{
  "n_layer": 9,
  "d_model": 512,
  "n_head": 24,
  "n_kv_head": 24,
  "head_dim": 32,
  "d_mlp": 2048,
  "vocab_size": 36094,
  "activation": "squared_relu",
  "norm": "rmsnorm",
  "norm_place": "pre",
  "norm_eps": 1e-05,
  "positions": "rope",
  "rope_base": 1020.0,
  "rope_fraction": 0.5,
  "qk_norm": true,
  "attn_scale": 0.359,
  "bias": "none",
  "tie_embeddings": false,
  "parallel_block": false,
  "extras": ["local attention windows", "shifted keys", "capped logits"],
  "init": "orth",
  "init_std_qkv": 0.032,
  "init_std_o": 0.00615,
  "init_std_up": 0.032,
  "init_std_down": 0.00377,
  "init_out_by_depth": true,
  "optimizer": "ademamix",
  "lr": 0.000373,
  "beta1": 0.9,
  "weight_decay": 0.0,
  "lr_head": 0.00501,
  "warmup_steps": 334,
  "schedule": "wsd",
  "decay_fraction": 0.741,
  "decay_shape": "pow",
  "final_lr_fraction": 0.0,
  "batch_tokens": 131072,
  "seq_len": 512,
  "doc_mask": true,
  "train_tokens": 491900000,
  "steps": 3753,
  "dataset": "wikipedia_en"
}
Each number is 128 + 32 x the weight over its row's rms, rounded and kept within 0 to 255. Layers, rows and columns count from 0. The size above them is the row's rms in percent of the matrix's.

# layer 6 MLP down (transposed), 2048x512, rms 0.0286, rows 524-576, columns 0-63
size [110 101 100 104  69  94  96 105  93 101 101  93  97 103  98  87  95  91  98 114 107  97  90  85 100  87 109 101 105  94 105 102 117  98 106 109  97  97 114 101  95  97 112  91 109  99  99 109  97  92  95  86 110]
[[139 152 170  91  98 149 148  93 188 199 163 128  94 113 110 116 170  97 162 138 162 147 120 115 143 172  86  67 179 130 125  99 145 134 123 164 140 122 127  95 143 188 143  77 115  97  86  33 164 105 126 163 151 104 126 163 119 144 171 184 133  94 162  81]
 [150 164 147 120 127 130 104 122 157  91 112 138 153 122 127 123 139 146 142  71 139 169 145 104  58 132 175 111 133  96  96  85  97 124 130 164 123 101 178 126 193 143 116 152 105  88 155 170  73 130 190 104 140 114 132 137 116  44 130 169  90  99 147 179]
 [120 150 130 134  83  60 121 153  94 109 159 103 130 127 182 111 105 142 138  99 130 103 142  89 116  61 164  48 158 133 155 163 122 203  97 165 147 119 169  95 155 162 189 144  99  71 119 159  94 144 133 127 188 189 114 128 139 120  73 163 108  94 133 105]
 [135 130  95 164 153 107 126 112 120 126 131 123 138 134 141 141 155 131 113  95 126 134 161 133 114 127 127  98 163 134 165 124 127 170  86 115 128 141 130 127  62 135 156 120 104 116  84 163  85 218 119  98 128 117 109 151  93  49 112 123  56 130 130 143]
 [115 141 144  88 174  73  75 113 147  66 107 105 106 148 110 128  95 128  91 142 203 128 101 161 147  94 139 194 117 155 128 142 109 127 168 113  92 140 102 163 134  94 170 129 123 170  84 125 104 139 165 165 130 110 134 156 117 108 120 121 113 141 135  69]
 [ 80 140 138 139  93 153  96 120 111 138 167 126  88 119 144 139  96 109 160 151 113 110 162 136 113 139 141 131 142 126 132 153  88 152 141 163 135 140 132  77 167 208 178 139 154 160 111 127 139  60  89 137 125  59 130 118 118 146 154 173 146 109  83 159]
 [118 131  96 157  73 180 199 116 131 180 104 165 116 144  78 127 136 139 120 101  29 126 189 143 139 169 152 120 114  81 126 199 107 172 139 173 156 125 123 157 161 121 100 142 141 165 134 136 138 160  82  92 172 177 117  70 148 170 171 136 126 120  58 159]
 [128  92 131 110  67 105 125 170  55  85 107  87 163 151 135 108 137 120 101 170 147  99 132 126 140 102  82 152 105 161 134 133 112 125 127 107  98 101  76 125 111 101 152 156 124 135  61 144 182 131  87 112 119 169 143  86 165 151 109 120 153 169 124 115]
 [110 129 125 154 176 134 114 169 111 153 163 175 108 142 117  85 118 148  93 126 135 223 139 137 114 182 113  86 102  57 133  80 104 137 129 177 111 120 131 122 128 118  81 151 139 113 157  44 103  95 125 125 122 143  56 122 110 105 133 112 107 142  86 154]
 [ 69 118 134  67 155 114 189 131  72  71 162 145 145 175 183 105 113 120 131 191 106  55 125 100 123  94 149  85 137 177 111 180 103 133 140 141 140 125 177 174 120 102  96 102  96 137  92 157 155 160 142 167 120  64  99 152 116 164 114 109  94 185 114 157]
 [161 191 113  90  94  73 156 115 168 130 125 145 145 116 164 108 189 104 150 143  99 111 124 132 182  87 108 114  85 160 101 118 182  88 152 124 112 142 183 154 119 162 121 106 127  92 124 111 120 110  89 140 117  70  37 116  72 170 142 123 131 139 142 120]
 [141 135 108 118 147 134 110 103 176 124 114 158 119 139  92 131 160 163 120 121 110 159 104  71 147 138 123 161 118  70 160 146  64 120 150  83 137  67 131 106 115 217 153  99 137  84  88  97 142 147 126 123 120  76  96 136 142 101  98 118 106 109 180 117]
 [111 132 211  93 126  94 134 138  83 107 128 127 136 123 121  90 143 167 128 131 106  73 113 168 164 154  83 124 164 151 117 141 127 158 158 156 181 122 175  87 129 115 122 118 145 142 165 205  84  95 127  98 163 140 145 158  92 173 177 171  88  97 103 172]
 [126  84  95  72  79 137  91 146 107 188 169 124 105 109 170 129 118  94 134 124 145  53 117 124 106 149 143  82 117 107  83 163 124 136 127  89  81 140  94 129 138 153  89 192  75 112 167 142 110  93 114 142 143 129 131 161 118 153 128 162  73 129 101 134]
 [138  99 130  98 107  64  83 128  50  69 159  68  90 123 166 193 146  86 124 206 169 145 127 124 144 132 128 116  87  98 183 119 109 142 178  99 132 195  85 174  92 130 116 158 167 165 135 166 145 151 107  97 175 108 128 152 138  94 110 117 104 132 124 121]
 [128 106 105 140 191  97 159 165 159 103  92 112 147 125  92  54 155 167 142 174 181  92 137 117  85  85 212 134 122  65 128 150 140 178 104 139  80 115 175 180 143 122 132 138 130 204 160 105 159 177 179  79 120 167 114  90 134 136  95 133 168  95 137 158]
 [ 92 175 165 174 113 156  89 136 132 113  89  94  97 159 190 108 174 103 131 110 161 114 190 141 159 122 123 125 161 110 145 197 211 142  41 141 144 143  91 145 134 174 128 155 119 114 162  99 139 179  48 121 136  85  82 163 110 146 165 105 131 130 132 142]
 [164 128 111 161 104 136 164 189 141 141 104 211 117  83 143 147  98 167 134 121 199 161 141 161 182 110  99 190  91  72 142 107  96 124 135 134 120 115 138 152 130 127 148 164 182 136 132 108 170  67 159 159 146 171 108  95 108 100 131 140 118 110 174 154]
 [139 155 150 194 180 119 150 105 129  97 175  84 137 152 130 143 165  97 193 100 106  73 151 146 131  51 176 158 204 128 138 102 123 140 127 144 113 159 133  96 122 159  87 105 151  77 145 105 149 148  92 112 176 164 139  90  59 170  65 145 103 171 127 134]
 [104  70  84 155 163 132 175 136 155 125 183 167 124 109 122  67 153  90  77 125 121  78 145 124 132 155  98 211 189 107 173 194 156  86 183 107 127 170 171  76 150 106 126 150 111 135 111 139 139  89 149 132 165 176 147 122  61 163 136 166 116 121 130 130]
 [109 161 136 172 100 147 163 140 153  82 141 108 104 106 105  84 120 207 136  97 139 100 160  82  85 127 147 164 127  99 146 170 118 121 160 100 111 154 181 138 109 141  95 150 141 142 158 182 102 142 125  90  94 153 108 116 142 141 144 107 138  80 128 147]
 [167 140  50 138 210 123 138 221 178 164  97 106 103 159 155 142  53 133 136 148  65 143 164 176 167 197  79 148  93 131 120 120 150 112 142  67 154  91 149 116 143 108  70  98 153 208 129 181 147 102 159 112 110 145 146 106 126 135  85 105 121 147 145 131]
 [ 78 120 108 160 122 139 135 133 138  89 168 116 112  86 112 118  77 197 148 131 121 120  57 148 165  88 138 147 158  93  94 162 120 120 118 103 211 103  93 138 112 165 160 148 130 145 160  71 135 158 106  93 113 125  90 150 119 132  93 170 146 139 106  97]
 [130 143 115 146 146 163 144 155 131 133 118  68 105 143 109 126 196 105 133  96 128 128 140  65  82 102 115 165 152 170 185 138 178  95  90  97 110 148 138 187 106 113 140 196 141 145 133 146 193  84  85  84 105 104  59 106  73 111 131 119 100 113 144 155]
 [ 72 171  96  98 150 159 109 167 129 110 116  87  88 148 158 186 140  89 104 162 117  63 143 127 162 104 183 168  86 125  99 157 150 125  86 176 124  76  65 119 116 131 142 160 164 151 166 164 100 124 144 117  58 125 129 163 205 114 151 143 152 168 138 144]
 [108 119 105 114  77 169 136 127 144  72 154 154 129 145 182  89 109 115 123  96  36 106  40 106 186 147  91 131 105  85 120 127 137 153 108 110 134 152 130 139 117 188 138 147 108  98 129 133 180 123 164  98 163 171 155  92 123 131  90 137 146 102 129  97]
 [138 158 136 192 135 168 151 170  52 117 122 151 150 143 116  77 150 101 124  93  86 126 112 124 165 160 142 125 159 153 153 135 141 141 153 129 143 127 184 137 117 226 155  85 110  89 137 171 183 184 179 110 126 110 190  93 122  96 152 127 163 122 126 123]
 [159  74 141  95 134 127 136 158 142  74  81 145 122 143  64 135 110 121 113  93 141 110  91  86 174 157  61 115 202 115  94 136 160 134 132 163  49  78 132  88  89 111 137 121 145 107 106 151  83 166 140 180 161  67  78 110 135  89 135 104 154 160  69 116]
 [133 103 141 110 106 151 142  31 159 186 134 152 123 104 116 110 132  74 193  73 153 154  54 102 110 140 136 182 125 194  70 135 144 102 109 121  84 136 165  82 106 123 167 151 141 129  88 133 159 153 133 106 129 107 160  76 166 119 145 118  78 170 139 149]
 [136 169 157 120 121 105 120 154 132 128 138 165 149 103 147 134 128  79  96 119 145 127  86 135 160 153 148 119 133 147 132 155 204 177  80 171 155 125 132 103 141 150 136  90 136 116 175  76 172 115  89 142 157 113  57  99 119 115  80 143 143 144 153 116]
 [ 80 113  84 172  85  70 143 159 183 136 103 141 110  93 142 177 181 166  95 169 124 116 103  60 141  76  73 106 128 172 116 134 185 130 166 168 138 122 153 186  87  93 112 153 167 138 138 111 142 134 131 168 125 168 115 159 128 166  90 166 183  58  87 181]
 [190  93 188 100 147  93 129 122  49 159  97 136 102 108 137 212 120 108 140  98 188 149 179  95  77 121 136 136 157 115  69 103 143  66 100 141 151  91 220 159 114 161  83  55 123  82 114  97 147 173 123 148  96 136 126 148 130 109  66  91 114 119 113 102]
 [160 147 113 133 114 143 100 125 131  93 127  91 120 145 170 118  88 109 140 175  44 152  84 175 155 151 150 130  73 130 110 144  96 116 138 195 100 114  94 124 126 109 137 124 129 189 104 149 141 105 125 120 117 147  99 100 133  94  80 183  81 212  93 142]
 [184 170  97 168 122 178  92 127 157 139 117  73 138 145 117 163 165 150 140  75 147 136 117 172 110 104 152 114 180 130 149 162 124 137 147 108 109 101  82 142 133 129 157 149 156 153 145 189 123 127 147  77 117  85  94 154 132 138  94 104 143 150 123 145]
 [106 130 102 141 145 116  91 127 135 109 129 103 128 122  99 166 133  91 148 121 108 116 160 120 102  95 144  73 160 127 100 164 131 139 171  94 161 151  72 167  92 182 146 127 154 136 143 145 153 129 181  54 148  80 145 136 185 166 163 121 147 116 193 112]
 [197 159 174 159 130 108  87 149  96 109 191 169 161 177 161 146 157 152 172 109 200  81 158 135  68 132 157 165 138  78 136 173 138 135 187 164 164 161 133  75 127 154 137 103 182 101 127  68 123 110 154 157  94 136 132 135 106 120 141 131 161 149 125  96]
 [152  86  59 166 123 180 126 111 135 151  55 186  89 184 109 103 107  96  49 104 113 102 112 159 130 103 146 141  97  93 159  97 208  88 140 142  30  52 129 135 101  67 111 107 128 131 153 150 112 158 158  98 105 160 116 133  67  96 132 137 152 121 146 141]
 [101 140 165 159 151 153  92 166 193 141 111 146 130 113 140 134 114 130  73 107 157 129  99  94  61 113 111 166 102  88  84 149 158 176 153 114 115 158 181 159 186 152  54 134 144 147 117 169 161 122 136 114  81 121 121 113 124 102 188 111 110 120  92 167]
 [140 144 125 160 113 156 102 116  96 116 116 136 133  59  72 176 109 110 123  96  74  87 122  78 133 135  91  99 122 155 153 175 111 148 134 104 157  87 154 145  84 141 104 159  94 120 119 135 150 130  78 182 149  99 148  63 103 157 128 174 150 158 121 121]
 [143 170  92  93 136 166 146 102 141 129  51 134 123 167 108 106 156 135 117 108 131 118 146 125 155 103  57  96 177 155 112 123 115  99 136 101 149  87 144 156 199 105 111 113 174  79 108 109 169  76 133 163 122  95 114 150  70 139 155 155 101 128 100 144]
 [ 84  76 203 117 145 125 113 173  74  79 110 163 125 165 123  73 153 175 140  90 135 118 145 105  96 116 174 156 124 129 104  92 152 104 110 161  71 156 170 150 157 131 111 142 116 144 172 117  96 143 197  80 121 102 152 181 131  92 148 138  88  89 161 144]
 [128  83 138 150 155 101 211 123 129 157 138 156 115 126  89 149 121 118  94 127 109  97 126 101 149 185 117 210 141 125 141 126 113 132 135 120 140  78 110  91 165 198 175 141 108  87 108 110 148  92 133 111  70 135 152 194  63 100 149 158  71 168  94  85]
 [ 82  45 111 111 157 146 113 211 149 156 110 154 126 138 172 102  92  83  66 177 101 108 181 138 163  66 146 119 177 189 133 113  95 167 128 129 159 117 130 140 154 164 122 101 185 183 131 164  98 145 125 104 158 153 138 132 114 146  81 132 148 117 144 135]
 [130  79  86 134 192 117 138 178 119 112  98 153 139 109 185 100 102 131  99 153 130 122 116 105 166 139  47 114  49 140  93 181 135 107 129 147 159  78 133 136 116 112 140 158  83 136 153 124 116 140 155 103 138 102 137 160 134 116 112 148 186 115 143  99]
 [ 72 162 164 194 114 123 149 105 105 148 131 132 186 115 137 134 129 185  99 173 165 129 124 119 173 103 115 168 115  98 149  82 156 164  84 163 129  79 108 132 187 174 149 153 184 127 127 104 132 120 117 149  66 139 139 177 105 149 169  95  57  89 133 118]
 [122 148 125 126  76 158 101 167 169  85 166 192  33 111 145  80 129 124 149 104 144 165 153 105 125 122 110 149  75 117 107 102 129 155 140  79 179 138  90 125  92 117  93 183 136  99 122 118  60 142 138 145 145 160 120 142 116 163 151 114 119 121 154 110]
 [132 134 137 142 216 110 119 135 121  83 148 136 153 171 181 108 106 112 107 148 165 145 186 151 122  85 114  98 164 157 167 129  73  94 117 150  92 142  82 125 144 165 135 134 159 177 135  74 127 125 164  99 131 133 106 135  61 160 156  74 142 132 148 120]
 [117 193 142 133 111 136 168 110 116 168 139 117 103 185  95  68  83 112 158  94  90 112 125  88 100  37  95  96 106 167 122  84 120 122 115 100 156 143 144 183 108 132 133 129 120  78  97 105 161 147 151 152 117  82 155 133 149 165 116 122 122 167 158  69]
 [125 124 115  85 104  70 101 152 134 160 106 124 112  58  92 110  91 160 110 142  72 156 139 106 144 132 127 165 128  51 118  67  98 184 172 136 133 167 152 150 131 134 147 161  66 115 162 127  66  67 106 122 109 133 116 137 157 139 162 141 133 136 145 106]
 [131 145 111 129 120 159 135 144 130 160 147 129 143 162 117 150 193 128 218 142 145 143 124 135 129 106 162 102 198 155  86 168 125 183  90 151 132 132 141 159  96 149 162 131 104 103  88 147 120 166 152 152  93 187  74 119 156 122 111 181 112 127 114 197]
 [134 111 106 152  51 137 141 203 130 117 135 131 121 135  92 146 115 123 111 143  54 140 158 123 181  82 192  79 165 113 146  97  97 182 159 163 158 118  88 167 163 104  55 124 144  63 160 160 128 160  99 132 181  62 117 135 136 140  75 177 158 145 139 128]
 [142  64 129 169 114 160 163 135 141 149 140 130 150 161 116 153 175 157 171 147 127 112 118 151  47 121 152 145 125 104 153 135 117 108 108 118  90 118 143 170 138 119 156 114 140 138 115 133  92 136 142  87 112  90  73 101 109  98 146 125 126 165 214 168]
 [174 116  63 156  78  85  95 131 127 146  95 154  97 136  34 105  93 117 134 128 106 175 137  93 173 154 105 167 148 116  99 112  99  69  99 131 115 157 120 135 139 142 176 189 125 108 121  93 108 192 113 182 101 119 111 148 162 122 180 115  98 163 122 142]]
# layer 6 MLP up, 2048x512, rms 0.0452, rows 525-576, columns 0-63
size [101  98 100  74  96  99 104  97  97 100  94  96 106  99  95  97  91 100 107 103  96  94  94  99  96 116 104 106  93 104 104 115  97 103 105 100 101 113  98  96  97 115  97 108  99  97 109  96  93  95  99 106]
[[149  74 137 116 173 167 106 133 125 130 128 162 165 111 107  88  74 146  93  82 157 109 122 159 115 152 137 149  52 112  89 135 120 157  64 187 141 148 118 161 175 114 116 147 133 148 116 113 123 163 112 153 121  91 141  64 102 127 115 137 154 157 108 119]
 [126 174 122 149  70 109 111 141 149 126 155 186  73 142 159  97 120 115 126 160 170 160 142 178 103 111 180 132 118 129  93 179 107 168 114 147  88 188 151 146 170 140 215 118 165  78  61 115  76 117 164 190 147 181 145 136 129 175 146 113 133 148 126 113]
 [157 106 156 139 126 105 112 119 127 110  50 139 198  98 140 162 112 168 135 110 177  87  99  99 147 143 157 125 119 123 160 136 105 111  95 143 172 114 125 115  90  79 187 115  98 113 157 134 120 104 101 160 174  88 160 214  96 113 133  95  87 188 126 173]
 [108  63  90 129 186 169 101 133  85  91 169  78 137 163 134  84 149 138 132 144 154 103 136 109 106 101 133 141 119 127 135 104 107 159 104 113 109  97  62 134 123 123 114 102 167 143 141 102 145  87 101  96 133  92  94 132 162  90 147 124  99 105 140 158]
 [153 140 135  84  90  57 127 125  99  68 148 158 169 118 155 144 143 141 136 166 162 133 123 147  81 150 173 143 143 118 133 116  95 125 142 139 128 100 107 168 108 133 132 120  91 122  99 110 107 123 182 135 166 124 155 131 179  89 149 124 130 101 144  97]
 [ 87 152 111  60 148 116 111 152 123  36  98 168  90 115 112 144 132 208  80 131 135 179  70 154 165 131 175 151 142 182 120 176 133 148 127 131 175 114 157  74  84 107 157 138 159 161 129 132 133 127 200 131 130  99 108  84 111 122 126  61 147  86 105 104]
 [146  94 129 148 127 144 157  73 154  82 100 137 128 126 121 166  89 123 130 106 130  92 140 153 101  97 137 198 106 136  93 129 117 120 138 148 112 158 158 120  95 123 151 108 152 112 110 113  94 140 133 180 159 155 106 141 118 105 145 149 132 141 129 159]
 [122 113 154 107 140 132 136 120 123  78 138 157 136  85 112 152 115 121  83 109 104 196  85 154 123 134 129 119 113 114 172 179 164 135 154 112 135 102 150 217 107  75 143 150  93 145 130 117 169 179 142 144 135 112 107 164 124 154 140 105 120 106 138 106]
 [145 117 178 142 165 113 114 143 200 119  87  88  95  93 125 171 105  85 164 159 113 129 136 139 144 136 177 136  73  54 112  94  93  81 141 156 145 131 134 198 164  60 142 145 124 131 121 131 127 151 160 101 155 132 110 193 168 110 134 159 118 119 166 113]
 [106 163 163  98 176 108 140 114  52 112  52 129 127 185  94  77  79  87 127 135  87 176 122  72 161 134 141 152 111 104 104 107 145  88 186 194  86 166  86  84 163 109 151 116 137 135 126 145 108 156 143 139 103  89 139 115 121 141 137 115 156 117 147 124]
 [122  96 130 171  94 163  95 109  88  98 144 101 139  96  95 115 132 102 133 132 143 167  61 127  69 100 141 124 148  98 115 147  95 115 178 139 118 174 122 128 136  89  82 173 132 131  84 121 125 171 166 117 119 106 138 169 109 139 153  90 130 132  72 190]
 [118 155 123 132 133  97 104 126  81  94  51 134  72 158 174  95 107 122  77  97 182 155 141 118 139  99 167 184 108 116 184  89 126 153  60 122 152 113 144 130  60 114 146 164 176 146 149 160 100 152 138 215  97 150 172 110 131 124 132 139 106 133 120 181]
 [134  92 123  89 137 123  83 128  81 177 166 103 135  88 136 105 104 157 117 204 157 137 145  61 116  84 147 164 198 129 158 170 124  54 136 176 154 179 102 118 116 166 165 155 127  91 126 148  92 117  97 139 144  93 155 109 137 103 147 104  94 115  98 163]
 [141 169 153 176 131 152  72 140 176 122 158 126  82 163 134 170 106  68 139 156  84 124  91 144 120 136 151 160 134 125 118 129 143 170 177 118 126 152 104 152 157 142  77 119  75 180 131 130 100  87 159 102 109 126 125 113 125 166 140 135  77  83 148 178]
 [162  96 102 161 170 108 112 136 160 117 134  88 182 122 151 160 166 136 123 142 159 143 130 164 167 139 110 200 116  96 132 147  85  91 134  96  78 163  75 161 228 147 159 130 105 144 142 126 161  92 104 156 104 107 163 145 166  81 115 177  85 115 127 146]
 [177 159 183  80 141 121 147 165 145  51  45 182 105  82  89 127  46 141 132 152  94 163 119 163 156 143 125 160 149 113 115 104 139 162 166 177 102 110 139 153 152 103 146 123 168 142 150  98  99 137 177 148 109 155 165  84 161  70 126  99 134  91 152 182]
 [ 99  84 152 148 110  78 117 118  65 108  77 172 118 145 161  83 105 132  76 159 110 135 108  90 122 139  85 131  77 187  94 193 191 123 112 128 130  95 112  96 165 129 171 150 150 160 109  76  75 134 115  95 165 131 133  97 102 106 166  89 107 126 120 123]
 [167 146  83  99  62  97 133 114 108  80  71 151 179 129 160 163 127 130  96 114 128 118 111 135 108 109 110 126 131 119 113 111 152 112 127 136 126 150 154 105 177 124 107 133 141 165 110  67 157  69 125 122 107 165 134 169 115 141 119 131 129  98  85 153]
 [127 138 110 144 149 150 129  94 118  68 108 141 164 144 143  98 112 180 127 179 151  92  67 117 162 154 174 122 175 114  96 152 153 116 161  99 134 164 123 111 119  49 113 138 131 180 125  52 152 110 140 126  92 115 164  69  94  95 158 142 158  90 144 144]
 [132 116 110 134 123 147 157 141 138 107 104 169 130 127  99 100  86 118 122 149 165 144 158 110 124 169 186 148 151 124 165 166  37 112 181 165 180 144 173 137  97 158 167 167 119 142  65 141  67 195 137 103 230 111 149 103 149 153 144 155 143  58 150 109]
 [204 157 144 163 113 160 133 127 125 118 101 116 180 123 125  97 206 114 112 126 121 132 104 152 127 179 107 109 109 114 186 104 123 134  47 162 153 111  93  90 129  83 116 103 120 151 137 143 165 149 124 162 100  73 162 100 129 105  93 150  51 100 146 176]
 [112 146 150 123 120 107 115 133 106 160 146 150 120 118 165 125 120 135 161 124  82 129 172  67  73 152 149  96 114 108 147 108 128 121 150 183 140 109 143 163 149 116 123 149 119 134 128 105  91 118 116 114 142 123 160 170 104  82 119 100  71 134 148 134]
 [155  92 105 115 141 135 122 166  69 130 132  94 164  76 135  87  64 116 157 149 153 151 153 142 124 151 131 177 134 150 144 155 119 133 120 178 154 121 140 115 174 131 127 147 125 144 126  92 168 111 165 111 140  96 136 169 106 160 117 141 170 174 137 174]
 [ 81 189  91 169 125 158 130 150 138 155 133 137  96 163 113 159 137 118  79 140 136 124 142  98 208 168 115 133  92  86 113 128 108 103  95 110 121  70 184 141 151 138 134 111 102  73 113 103 157 126 163 175 107  46  91 104 142 114 113 138 165 129 123 186]
 [101 138 137 170 152 117  90 183 142 160 165 117 142  76 167 172  85 143  98 141 140 103  87 139 102 160 127 163 109 152 117 118 106 109 106 105 143 140  76 106 159 133 136 133  95 151 115 148 169 132 107 152 161 176 155  64 134  82 189 108 119 146 156  93]
 [151 117 183 105  98 119 102 118 133 136 130 113 202 150 129 116 114 118  50 109 185 190  64 147 132 159 129 115 179 119 158 143 129 156 107  97 136 116 136 136 197 123 138 139 132 111 193 142 109 185 124  70 105 123 181  68 106  87 165  90 114 139 117  92]
 [137 143 111 114 144  83 112 131 154 193 150  94 145 146  88 140 118 105 180 141 165 141 120  59 162 149 149 165 114  64 116 153 129 127 125  95  98 155 140 139  97 128 140 168 162 158  89 150 163 101  97 136 142  68 105  89 139 182 143 127 158  75 150 112]
 [129 151  81 143 141 128  94 129  96 144 141 111 163 142 163 129 161 172  22 119  84 110 116 170 101 161  68 156 111 130 164 160 105  86 159 184  95 122 128 133 115  96 159 132 128 151 145 110 143 114 160 100 193 151 140 151 169  77 112 118 121 129 102 113]
 [103 157 172 138 158 104 102 159 120 141  76 137 213 122 146 132 144  90 160 189 152 105 175 182 143 162 164 169  74 140 138 157 118  93 137 121 184 131  95 158  71 128 124 126 103 147 136 142 118 119 134 142 130 160 126 123 196  57 165  97 140 162 103 149]
 [ 80  97 118 150 107 189 106 107 114 126  98 141 150 137 138 114 121 103 153  95 154 116  78 163 154  97 149 142 103 141  69 150 138 124 174 138 127 151 139 174 129 141 193 159 117  92 150 112 146 155 129 133 153 105 131 128 127 133 200 117 164 132 149  84]
 [124 158 149 112 126  51 120  91  77 156 103 146 101  98 122 114 124 107 123 135 164 110 151 110 106 180 181 148 111 179 139 103 113  93 148 153  67 159 156 144 112 133 129 118 114 110  87 191 147 131 157 143 136 112 164 103 162  98 129 154  65 163  87 144]
 [120 134 167 113 183 162 111 130  76 187 124 162 136 104 121 101 165 108 151 122 166 197 150 177 132 168 130 179 114  72  94 134 124 101  80 192 146 111 115 126 123  60 118 154  99 151 182  77 119  90 123 126 121 124 102  90 142  96 158  60 140 169 138 176]
 [ 89  81 101 111 188 140  71 140 204 100 131 115 105 116  95 155 162  57 150 123 149 176 117 171 130 121 155 152 145 166 145 141 112 121  96 133 201 135  45 154 114 134 181 179 113 166  60 112  95 123 113 167  96 135 119  91 119 139 146 105 121 157 161 179]
 [156 133 125 127  78 118 115  92 122 150  79 122 181 112  96 126 152 124 144 155 181 128 118  67 160 210 143 119  86 131 114 119  97 159 120 101 126 219 119 146 153  97 116 103 132 133 135  62 113 104 108  72 136 119 128  89 218 116 111 104 163 152  84 148]
 [167 119  83 131 155  79 113  94  88 122 140 119 149 164  52 141 130 107 136 133 152  87 115 114 124 127 114 165 109 123 136 137 129  83 134  83 135 161 127  76 172 125  82 159 128 141 174 134 168  79  71 148 127 138 150 152 146 161 176 121 161 171 101  92]
 [ 98 112 168 128 216 105 154 119 166 113  72 126 108 151 143 106 152  85  98 134 106 161 122  90 181 182 151 140 115 175 163 169 115 127 128 132  96 115  84 157 104 133 163 123   3 120 109 135 112 159 110 108 232 118  87 179  99 134 129 123  80 137 124 150]
 [143 162 140  92 120  65  51 100  72 140 107 211 131 101 116 138 133 169 120 129 139 153 139 122 141 185 131 114  54 104 145 140 115 115 111 116 163 152 164 121 137 136 198 135 124 116 122  89 102 142 132 173 161 132 122 128  79 103  98 129 145 154 155 159]
 [153 129 132 141 132 121 124 144 128 137 114 191 174 164  60  80 151  86  65 181  78 138 105  91 133 168 163  94 132 138 164 167 133  79 141 117 101  91 132 179 135 139 163 167 141 155 128 119 110 150 103 168  98 109 148 131 143 104 112 161 128 149 112 163]
 [112 133 207 183 145 130  97  66 138 176 160 160  72 124 130 119 125 161 127 155  94  86 133 100 130 135 138 124 103 140 142 171  99 138 150 147 101  72  97 126 103 162 149  98 149  70 175 112 149 131 115 113 149 110 163 151  92 136  97 121  96  91 131 148]
 [143  86 115 134 112 144 114 123 214 169 137 168 173 171 113 166 148  92 151 149 112 157 139 144 121 142 150 121 115 137 122 108 118 142  81 190  92 124 114 106 129 134 104 107 166 114 172 138 150  57  89 126 101 150 152  45 147 138 120 121 164 148 130 136]
 [144 147  95  95 140  72 106 166 121 148 136 141 106 163 100  91 134 102 125 152  85  98 167 112 146  96 182 123 176  80 122 162  89 130 113  98  39 121 135 164 148 139 129 117 113  97 120 117 121 136 118 144 185 213 117 117 130 162  95 125 105 124 107 123]
 [145 146 201 100 132 100  52 131  95  87  78 174 160  75 144 136  88 102  98 140 125  91 113 131 196 113 140 112 121 130 171 151 148 115 192 142 148  97 132 142 155  86 132 133 126 114 130 113  91  52  37 177 101 122 125  83 141 159 124  84 134  63 135  83]
 [ 88 128 145  97 157 124  98  89 107 117  72 148 109  97 110 110 106 183  98 158 141 176 132 157 150 104 133 121 132 148 120 103 101 150 179 115 117 124  86 120  78 131  98 154 129 115 119 121  84  67 139 110 194 111 199 130 139 185 107  69 101 212  98 125]
 [101 155 104  91 186 183 106 147  88  67  67 129 111 107  66 139 139 124  97  77 135 101  56 172 100 112 132 154 181 164 175 116  69 101 123 130 119  65 135 133 155 131 192 138  84  77 172 151 167 135 105 139 112 103 152 128 120 194 133 102 101 115  70 130]
 [ 58 135 186 119 136 114  92  88 132 139 145 108 129 126 109 104  97 181 122 184 118  95  25 111 121  94 129 182 122 130  85 143 119 117 159 169 143 112 149 113  85  73 113 108 150 165 150  94 116 108 127 128 153 101 114 128 140 125 177 110 126 148 100 105]
 [ 94 174 136 140 118 133  79 142 128 154 128 183  98 147 156 131  95 159 155 153 133 124 104  80 149  89  84 103 155 108 115 169  92  76 165 121  57 131 110  68 143 135 156 167 170 175  92 121  82 110 153  98 141 107 140 109 105 180  96  48 228 104 165  95]
 [125 133 141 145 113 138 109  78  83 133 118 138 132 121  93 147 150 131 133 119 132 110  67 160 122 183 145 170 117 117 135 131  91  76 141 130 119 110 116 133 121 137  54 124  67 119 144 126 167  99 131 158 153  96 124 142  84 100 142 121 116 172 136  90]
 [142 144 108 192 121 157 115 191 101  69 143 152 126 183 147  90 170  36 139  79 169 143  81 128 115 183 173 155 144 146  87 150 125 113  77 176 144 213 150 154 154 125 202 179 166 123 136 124 153 156 147 141 147 202 137  94 133 140  75 103 112 121 132 126]
 [151 141 164 169 154 101 188 163  87  95 124 129  78 128 107 126 103 171  76 104 113 179 232 121  86 109 158 164 100  95  58 163 168  89 156 134 118 194  84 118 129 155 144  88 138 134 168 148 125  67 155 105 162  63 119 150 156  84 129 118 131 180 154 120]
 [144 142 141 160 126 118 115 130 125  95 116 109  90 102 109 112 109 149  97 154 133 143 166 160 149 117 142 151 154  98 102 117  90 115  70 104 156  81 127 131 110  94 101 153 134 174 151  86  87 187 114 198  96 163 147 127  90 124 194 167 165  97 171 154]
 [106 113 100 101 132 162 104 161 101 120 118 141 130 129 112 140  99 162  84 137 106  93 180  85 175 170 174 144 147 184  36 126  91 126 131 120 122 147 163 116 125 132 185 149 110  93 136 151 101 132 135  86 207 118 127  97 124 150  90 108 172 124 131  67]
 [146 129 147  71 179 133  81 106 143  89 140 136 101 113 104 116 160 123 136 110 161 174  98 174 124 126 138  81 114  89  85 128 122  54 124 117 210  84  67 129 136 142 138 135 157 175 197 149 150 149 142 113 168 191 111 146  76 101 172 117  66 145 140 192]]